Part of a small language model's weights.
Size: 14 layers, 3 heads of 64, MLP 512 SwiGLU, vocabulary 8192.
Architecture: RMSNorm before each block, rotary positions, no biases in attention or MLP, tied embeddings, attention and MLP in parallel.
Training: a variant of Muon for these matrices, 278M tokens, 8484 steps.
Each number is 128 + 32 x the weight over its row's rms, rounded and kept within 0 to 255. Layers, rows and columns count from 0. The size above them is the row's rms in percent of the matrix's.

# layer 8 MLP gate, 512x192, rms 0.139, rows 219-235, columns 64-127
size [ 94  87  97 103 112  98  98 107  88  73  95  93 105  88  88 106 103]
[[ 91 105 118 123 139 110 158 113 130 126  98 158 116 205  97 166 129 172 125 165 108 173 126 138 129 133 103 121 188 190  47 179 131 163 137 111 118 114 197 124 101  89 121 148 148 172 110 103  84 172 142 156  98 121 159 121 122 225 108 127 114 108 127 107]
 [141 150 152 131  99 124 169 202  98  98 187 169 120 122  78 137  95  98 160 165  71 119 200 148 114 151 138 134 156 187 160 102 161  99 174  94 145 133 128  97 160 128  62 137  88 129 141 172 144 126 183 101 130 150  73 137 130  93 150 148 140 159 126 120]
 [112 150 117 131 112 145  78 154 132 134 136  99 149 145 131 167 155 112 133 203 161  22 145  78  95 109 129 151 132 112 116 123 117 128 145 146 120 119 178 119 126 114 171 167 158 152 162 122  72 102 103 163 108 131 140 144 111 187 121 160  56 117 140  64]
 [156 175  87 114 149 130 133 114 134  93 116  71 138 138 166 152 158  96 116 144 119 114 136  91 172 123 104 122 124 109 149 131 167 120  96 203 145 109 147  98 125  88 106  20 145 162  86 167 175  55 135 115  80 145 121 168 113 210 167 163 186 129  87 112]
 [122 183 128 100 105 119 135 191 134 122 154  96 145  96 137 145 133 124 127 125  78 157 121 144 153 194  69 141 165  94 173 104 113 128 102 151 128 153 106 114 102  97 132 113 123 107 130 138 149 113 141 206 128 146 113 149 130 164  72 160 178 164  62  95]
 [179  98 129 140 143 129  87 130 156 162 122 117 127 127 101 106 152  93 178 155 129 110 104 138 143 165 137  96 129 109 163 155 145 159 110  56 151 154 165 190 130 120 179  66 121 124 102 150 157 141  82 165 117  78 130 131 100 146 131 178 121 131  91 158]
 [104 168 132  99 138  90 144 151  82 151 139 139 130 128 132 149 105 125 172 167 170 111 141  91 119 123  96  76 108  66  97  68 176  95 185 108  64 121 108 147 176  86  57 120 143 115 185 131  91 129  93 113 162  86 122 143  89 113  88 164 143 128 186 154]
 [117  60 160 181  77 134 126 132 165 159  55 123  72 167 166 102 223 151  93 136 107 199 149 102 156 138 100  98 155 145  91 131 121 146  92  76 167 126 125 110 142  34 192 154 153 134 136 133 144 174  58 146 154 106 138 161  69 180 135 139 144 135 112 116]
 [110 177 108 125 147 138  79 123 132 128 144 116 136 166 154 101  77 140 157 113 121 141 142 170 110  86 178 142 102 120 159 135 121 157 151  69 145 130  90 116 106 151  72 143 162 167 135 177 131 120 129  99  83 185  86 160 185  90 138 111 111 103 101 123]
 [111 175 165 175 113 140 150  96  91  88  66 122 136 237  88 134 135 139 107 159  68 137  58 181 147  96 120 181 183 140 188 174 120  90 168  75 141  80 231  97 114 170  88 108 111 181 111  82 172 127 130 197 118 145 162 143  92 144 133 156 172 104 116 125]
 [113 113 127 174  88 157 153 129 167 183  85 109 118 150  84 128  68 129 109 140  80 196 103 159 134 200 117 136 133 165 146 108 111 187 127 164 130  98 105 136 162 135  83 105 116  99 125 110 143 172  86 109 135 130 146 131 178  95 101 115 167 155  96 125]
 [ 83 145 121 181 130 150 175 161 127 102 155 109 157 175 127 125 125 151 117 200 120 185 115 104  96 107  99 107  66  92  86 105 150 125 145  96 141 184 152 122 152 180 137 148 170 132  98 115  58 112 169 155  85  98 154  75 207 137 200 122 117 124 171  90]
 [116  89 154 124 119 156 119 104  70 147 130 134 143 144 100 154  81 160 161 191 141 142  99 158 155 121 113  96 178 142 133 171  65 147 180 125 133 151 179  87 138 142 117 102 159  86 158 152 163 182 163 169 144 113 176 126 115 157  80 103 138 178 152 157]
 [104 137 151 179 221 123 123 174 128  76  58 137 124  69 176  74  79 139 158  91 150 148 164 109  69 108 195 140 129 136 128 123 144 116  52 178 171  85 114 129  97 176 165 136 142 116 146 131 158 168 139 117 153 112 119 117 131 143  91 123  69 164 142 128]
 [ 81 125 108 108  66 155  75 102  98 105 103 113  40 135 118 147 107 108 151 184 167 122 138 131  79 108 101 153 155 121 148 109 138  93  64 174 125 167 156 166  82 147 106 156 118 150 147  97 130 155 189 109 169  96 101 130 113 101 113 199 145 122 155 141]
 [161  86  85 114 119 108 106 118 116  76 148  94 127 196 127 117 167  82 157 117 113 111 145 129 126 114 125 127  99 142  65 173 143  75 125 119 132 118 219 111 132 123 172 140 121 185 140 183  39  95 161  85 117  88 132 107 106 127 143  90 101  75 165  82]
 [141 129 189 109 166 155 166 102  91  85 141  81 152 105 124 123  26 107 114 131 116 101 109 142  77  95 128 143 163 154  64 152 157 179 125 167  62  93 146  98  98  81 134 121 134  51 130  78 159  91 121 186  94 149 161  88 132 105 184 155 132 119  94 145]]
# layer 8 MLP up, 512x192, rms 0.146, rows 219-234, columns 64-127
size [ 91  91  93  98 103 100 105 105  90  83 113  94 100  83  93  96]
[[ 91  92 138 189  95 109 201 137  99 124 188 109 200 145 124 132 129 105 125 134  70 176 123 134 179 146 183 143 102 105 124 151 146 143 138 108 128 117 145 148 120 134 129 115 142 173  90  62 112 169 215 146 154 118 191  91 160 185  82 110 174 152 135 173]
 [116 112 154 144 182  96 149 123 154 105 191 106 175 156 106 118 177 116 183 139  98 145 148 122 113 132  79 185 105 129  93 141 136 126 112 102 144 148  41 116 160  86 113 145 130 151  96 102 118 121 112 167 124 137  81  80  97 112 102 148  58 132 120 133]
 [143 209 144 152  93 117 156  94 148 167 143 142 103 102 144 140 130 138 123 131  93 124 160 173 137  92 130  70 128 106 135  98 110 146 109 170 119 120  87 154 126  35 128 180 132 169 111 165 132 145  99 127 115 149  80  96 102 163 127 150 162  87  79 127]
 [112  67 170 123 139 160 105  73 181 131 125 153 143 128  90 153  91 162 171 129  89  82 126 147 130  70 113 123  44 201 113 133 111 191 154 111 154  94  97 161 126 120 144  68 116  94 129 109  66 132 113 131 164  90 102  99 110  92 114  40 119 126 185 186]
 [124 127 155 113 117 131 166  56 126 126 160  97  88 117 109 134 106 167 127 113 138 116 129 171 153 133 136  95  80 123 174 130 139 161 129  64  98  78 112 206 138 103 167 121 144 106 133 114 106 153  65 158 153 138  92 133  98 100 164 116 116  83 143 141]
 [113  89  90 139 114 152 111 159  87 125 134 116 121  92 101 125 135 116 124 167 129 102 175 122 135 131 124 158  98 153 118 138 140 169 162 122 105 140 111  78 146 140  66 115 102  99 147  81 137 136 147 160 128  86  97 117 126 137 143 132 133 148 114 132]
 [177 104 150 116 171  80 137 134  98 156 128 144 107 206 180 138  98 117 173 109  35 108 116 111 170 141 123 130 109  91 183 137 141  72  90 204 109 154 170 133 147 102 140 110  84 114 122 134 154 154 172 100  99 126  89 128 127  84 127 133  51 155 122 134]
 [154 164 151 107 148 106 100 144 145 142  71 121 142 122 128 113 109 142 142  95 110 144 168 134 157 121 166 101 124 134 155 136 108 164 122 111 121  66 142 110 202 156 151 146 137 102  67 103 111 184 104 149  95 104 148 107  97  75 102 130 136 199 172 148]
 [175 124 101 152 137  90 187 128 165 139 120 109 163 122 109  74 115 113  60 177  89 111 171 120  54 189 110 120 146 152 123 122 112 139  91 129 102  83 140  94 158 141  79 153 152 139 119  95 145 148 153  96 142 123 114  24  97 125 135 102 123 215 165  96]
 [202 135 184 131  69 115 116 141 183 142 101 104  60 160 175 144 107 183 160 125 159 133  94 149 133 139 175 114 134  90 111 136 137 132 132 117 133 175 106  74 146 122  56 108  99 125 131 160  78 157 121 169  83 122 139  63 168 175 126  92 109  87  93 158]
 [ 91  89 150 129 182  99 109  84 123  93 131 113 195 109 194 134 132 135 155 114 122  76 153 118  52 147 128 128 129 100 130 145  88 140 178 104 128  79 111  62 131  81 141  96 138 128 159 130 190 146  89 155 126 143 106 132 114 158 121 155 139 159 147 107]
 [151 180 117 138 208 122  69 122 149  99 108 135  90 150  79 120 113 152 171  52 147 122 169 164 151 129 149 181 135 124 151 161  97  67 111 129 172 122 108 121 120 119 135 144 138 136 158 135 139 150 156  93  96  85 185 145 162 166 116 128  88  65  50 159]
 [ 97 100 126 142 128 104 166  66 141  92 118  77 159 100 166 111  67 173 168 164 110 168  51 108 121  49 175  74  81  82  92 153 186 107  68  88 135 189 124 109 127 150 146 109 151 114 129 136 166 116  92 149 178  65 102 117 119 132 133 114 123 105 165  83]
 [ 92 202 153 168 104 176 135  68 149 132 153 135 136 181 143  79 131 109  54 186 122  94  79 108 130 106 159 139 161 116 103 160 122 137 145  76 108 164  95 156 116 103 124 185 131 108 154 199 107 115 166 163 102 112 141 109 130 139 167 112  95 118 115  78]
 [ 61 181 143 152 110 163  57 147 130  90  88 198  87  97  77 115 169 139 162 170 169 121 143 124 156 105 130 163 145 134 146 148  87 105 131 129 134 113 146 110  85 168 134 164 141 108  72 155 120 114 100  94  99 122  85 115  99 149 113 124 149 164 183  72]
 [ 96  78 139 116  93 123 177 141 163 144 108 116 150 194 176 145 104 139  93  61 146 154 125 133 180 105 153 103 113 126 125  85 139 122 145 101  72 170 144 105 167 167 107 102 122 116  94 101 160 191  81 137  89 113 106 150 169 154 195 131 150 112 173 118]]
# layer 8 MLP down (transposed), 512x192, rms 0.0707, rows 219-234, columns 64-127
size [ 94  92  98 101 105  99 108 108  83  80 108  93 102  90  87 100]
[[162 169  94 164 190 147 105 131 190 159 162 151 130  86 182  99 169 109 109 150 135  70 157 130 103 158  98 139 149  84 153 147 121  67  83  92 151 130 124 151  98 106 108  96 140 128 115 150 136 121 125 146 147 145 106 175 148  74 150 123 171  87 101 113]
 [ 88 160  95 125  55 103 128  93 112 158 133 125 130 114 183 151 159 132 103 110  94 157 124 123 132 116 154 110 137 108 138 115 142 155 162 171  99  52 137 117 124 137 132 181 183 115 111 101 104 121 132 116 162 160  82 109 112 163 207 173 104 105 136 140]
 [134 115 125 100 108 170  82 117 148  86 162 100 156 127 136  97 130 211  97  17  89 130  82 121 117  53 158 130 185 151 155 133 163 121 135 151 102 116 102 107 107 116 141 140 136 125 115 143 142 155 119 126 140 120 100  86  74  99  83 141 176 136 121  78]
 [115 161 102 150 115 120 192 153 145 170 162  95 190 104 129 121  87 101  99  74 109 132 150 178  77  92 160 117 170 155 170 116 131 169 139  72  95 127 135 168  89 138 139 148 117 127 122  72  98 112 233  95 125 152 136  53 122  83 102 123  67 156 121 137]
 [160 102 100 157 134 151 146 118 100  99  68  83  87 197  74 142 137  83 180 101 142 125 130 142 134 113 122 149 135 124 144 137 205 128 102 154 118 143 147 107 113 184 138 122 139 136 119  85 130 209 156 157 139 102 118  87 116 105  96 121 119  96 105 126]
 [154 121 123 147 116 104 102 131 124  90 171 207 138 123 168 119  98 157 141 110 121 123  61 120 173 197  76  97  91  58 135  96 129 121  80 148  74 141 155 105 145 100 143 169  56 118 108  93 156 105 141  77 103 111 188 113  73 112  94 125 103 137 113 168]
 [110 140  83 107 117 143 169 143 170 156 101 163  98 187 114 165 133 129 143 133  56 180 140 123 120  88 171 137 101  98 134  88 120  97 140 102 188 133 168 136 147 111 137 126  86 132 166 115 214  82 137 139 138 179 156 107 126 165 127 134 128 116 110  94]
 [172 152 162  83 106 125  91 156  96 136  89 117 155 112  83  89 167 103 120 130 103 125 126 124 148 155 100 137 156 196 157 127 111 144  99 166 164 170 106 119 104 198 160 168 144  70 136 128 154 170  96 132 123  59  66 139 114  95 165 113 124  56 156 105]
 [ 97 100 110 111 187 118 132 159 120 114 101  97 150 167 172 137 134 126 102 136 139 170 107 111  39 103 107 178 166  98 137 151 180  86  98  82 179  93  85 136 113 104 110 126 114 145 165 175 109 140 138 164 110 183 190 126 179 175 132 142 133  57  98 157]
 [141 199  65 140 157 145 160  51 127  86  99 161 118 146  64  90 180 101 122 107  68 119 186 113 164  70 102 147 156 195 162 144  82  97 162  95  80 118 181 137 107 143 154 118 155 166 102 128 126 133 134 144 148 141 159 124  96 108 119 119 181 130 150 123]
 [146 111 110 150 153 157 133  75  90 106  92  87 171 137 169 131 142 126 122 153 140 111 118 159 125 140 110 110  79 206 137  96  62 201 143 148 129 115 152 154 140  71  87 120 142 148  65 132 143 178  98 149 157 131 132 109 118 191 193  68 157 150 147 127]
 [101  90 187 197  78 119 131  96 113 182 133 106 119 120 159 149  81 112 123 149 127  52 131 134  72 142 126 145 155 132 142  85 126 106 101 110 114 170 165 132 101 111 129 123 151  80 114 121 133  86 170 122 180 112 119 137  83 131 115 141 137 219 177  95]
 [157  89 146 199 116 155 114  73 171  92 102  45 104 209 156 112 129 168  90  97 109 159 121 167 101  85 125 123 126 118 205 148 152  78 204 166 158  83 133 110 172 174 176 135 162 119 140 166  98 142 120 124 123 114 139  70 136 126 127 101 131 115 164  89]
 [148  95 114 104 108 137 102 134  49 106 182 137 150 159 155 142 159 154 134  84  96 110 132 109 155 158  53  99 120 145  92 103 154 176 120 132 107 157 145 115 121 103 142 129 134 113  63  87 136 108 105 129 184 102 107 110  87 158 123 147 156 108 101 108]
 [150 160 141  91 130 116 132 120  85 103 128 149 145  90 174 139  64 105  88 120 180 207 116 105 138 155  90 105 137 112 145 143 130 126 132 112 149  99 170  97  94 124 122 138 168 136 130 137 129 168 129  90 126 117  96 120 142 187 188 157 211  46  76 150]
 [120 108 125 133  60 145 159 128 124 156 185 138 130 163  56 109 144  46 160 159  97 119 118 131  94  97 121 119 105 152 130 174 145 139 190 184 198 124 113 103 119 135 127 155 164 142 132 136 119  69 131 176 109 174 139 165  86 149 141 158  67 123  93  95]]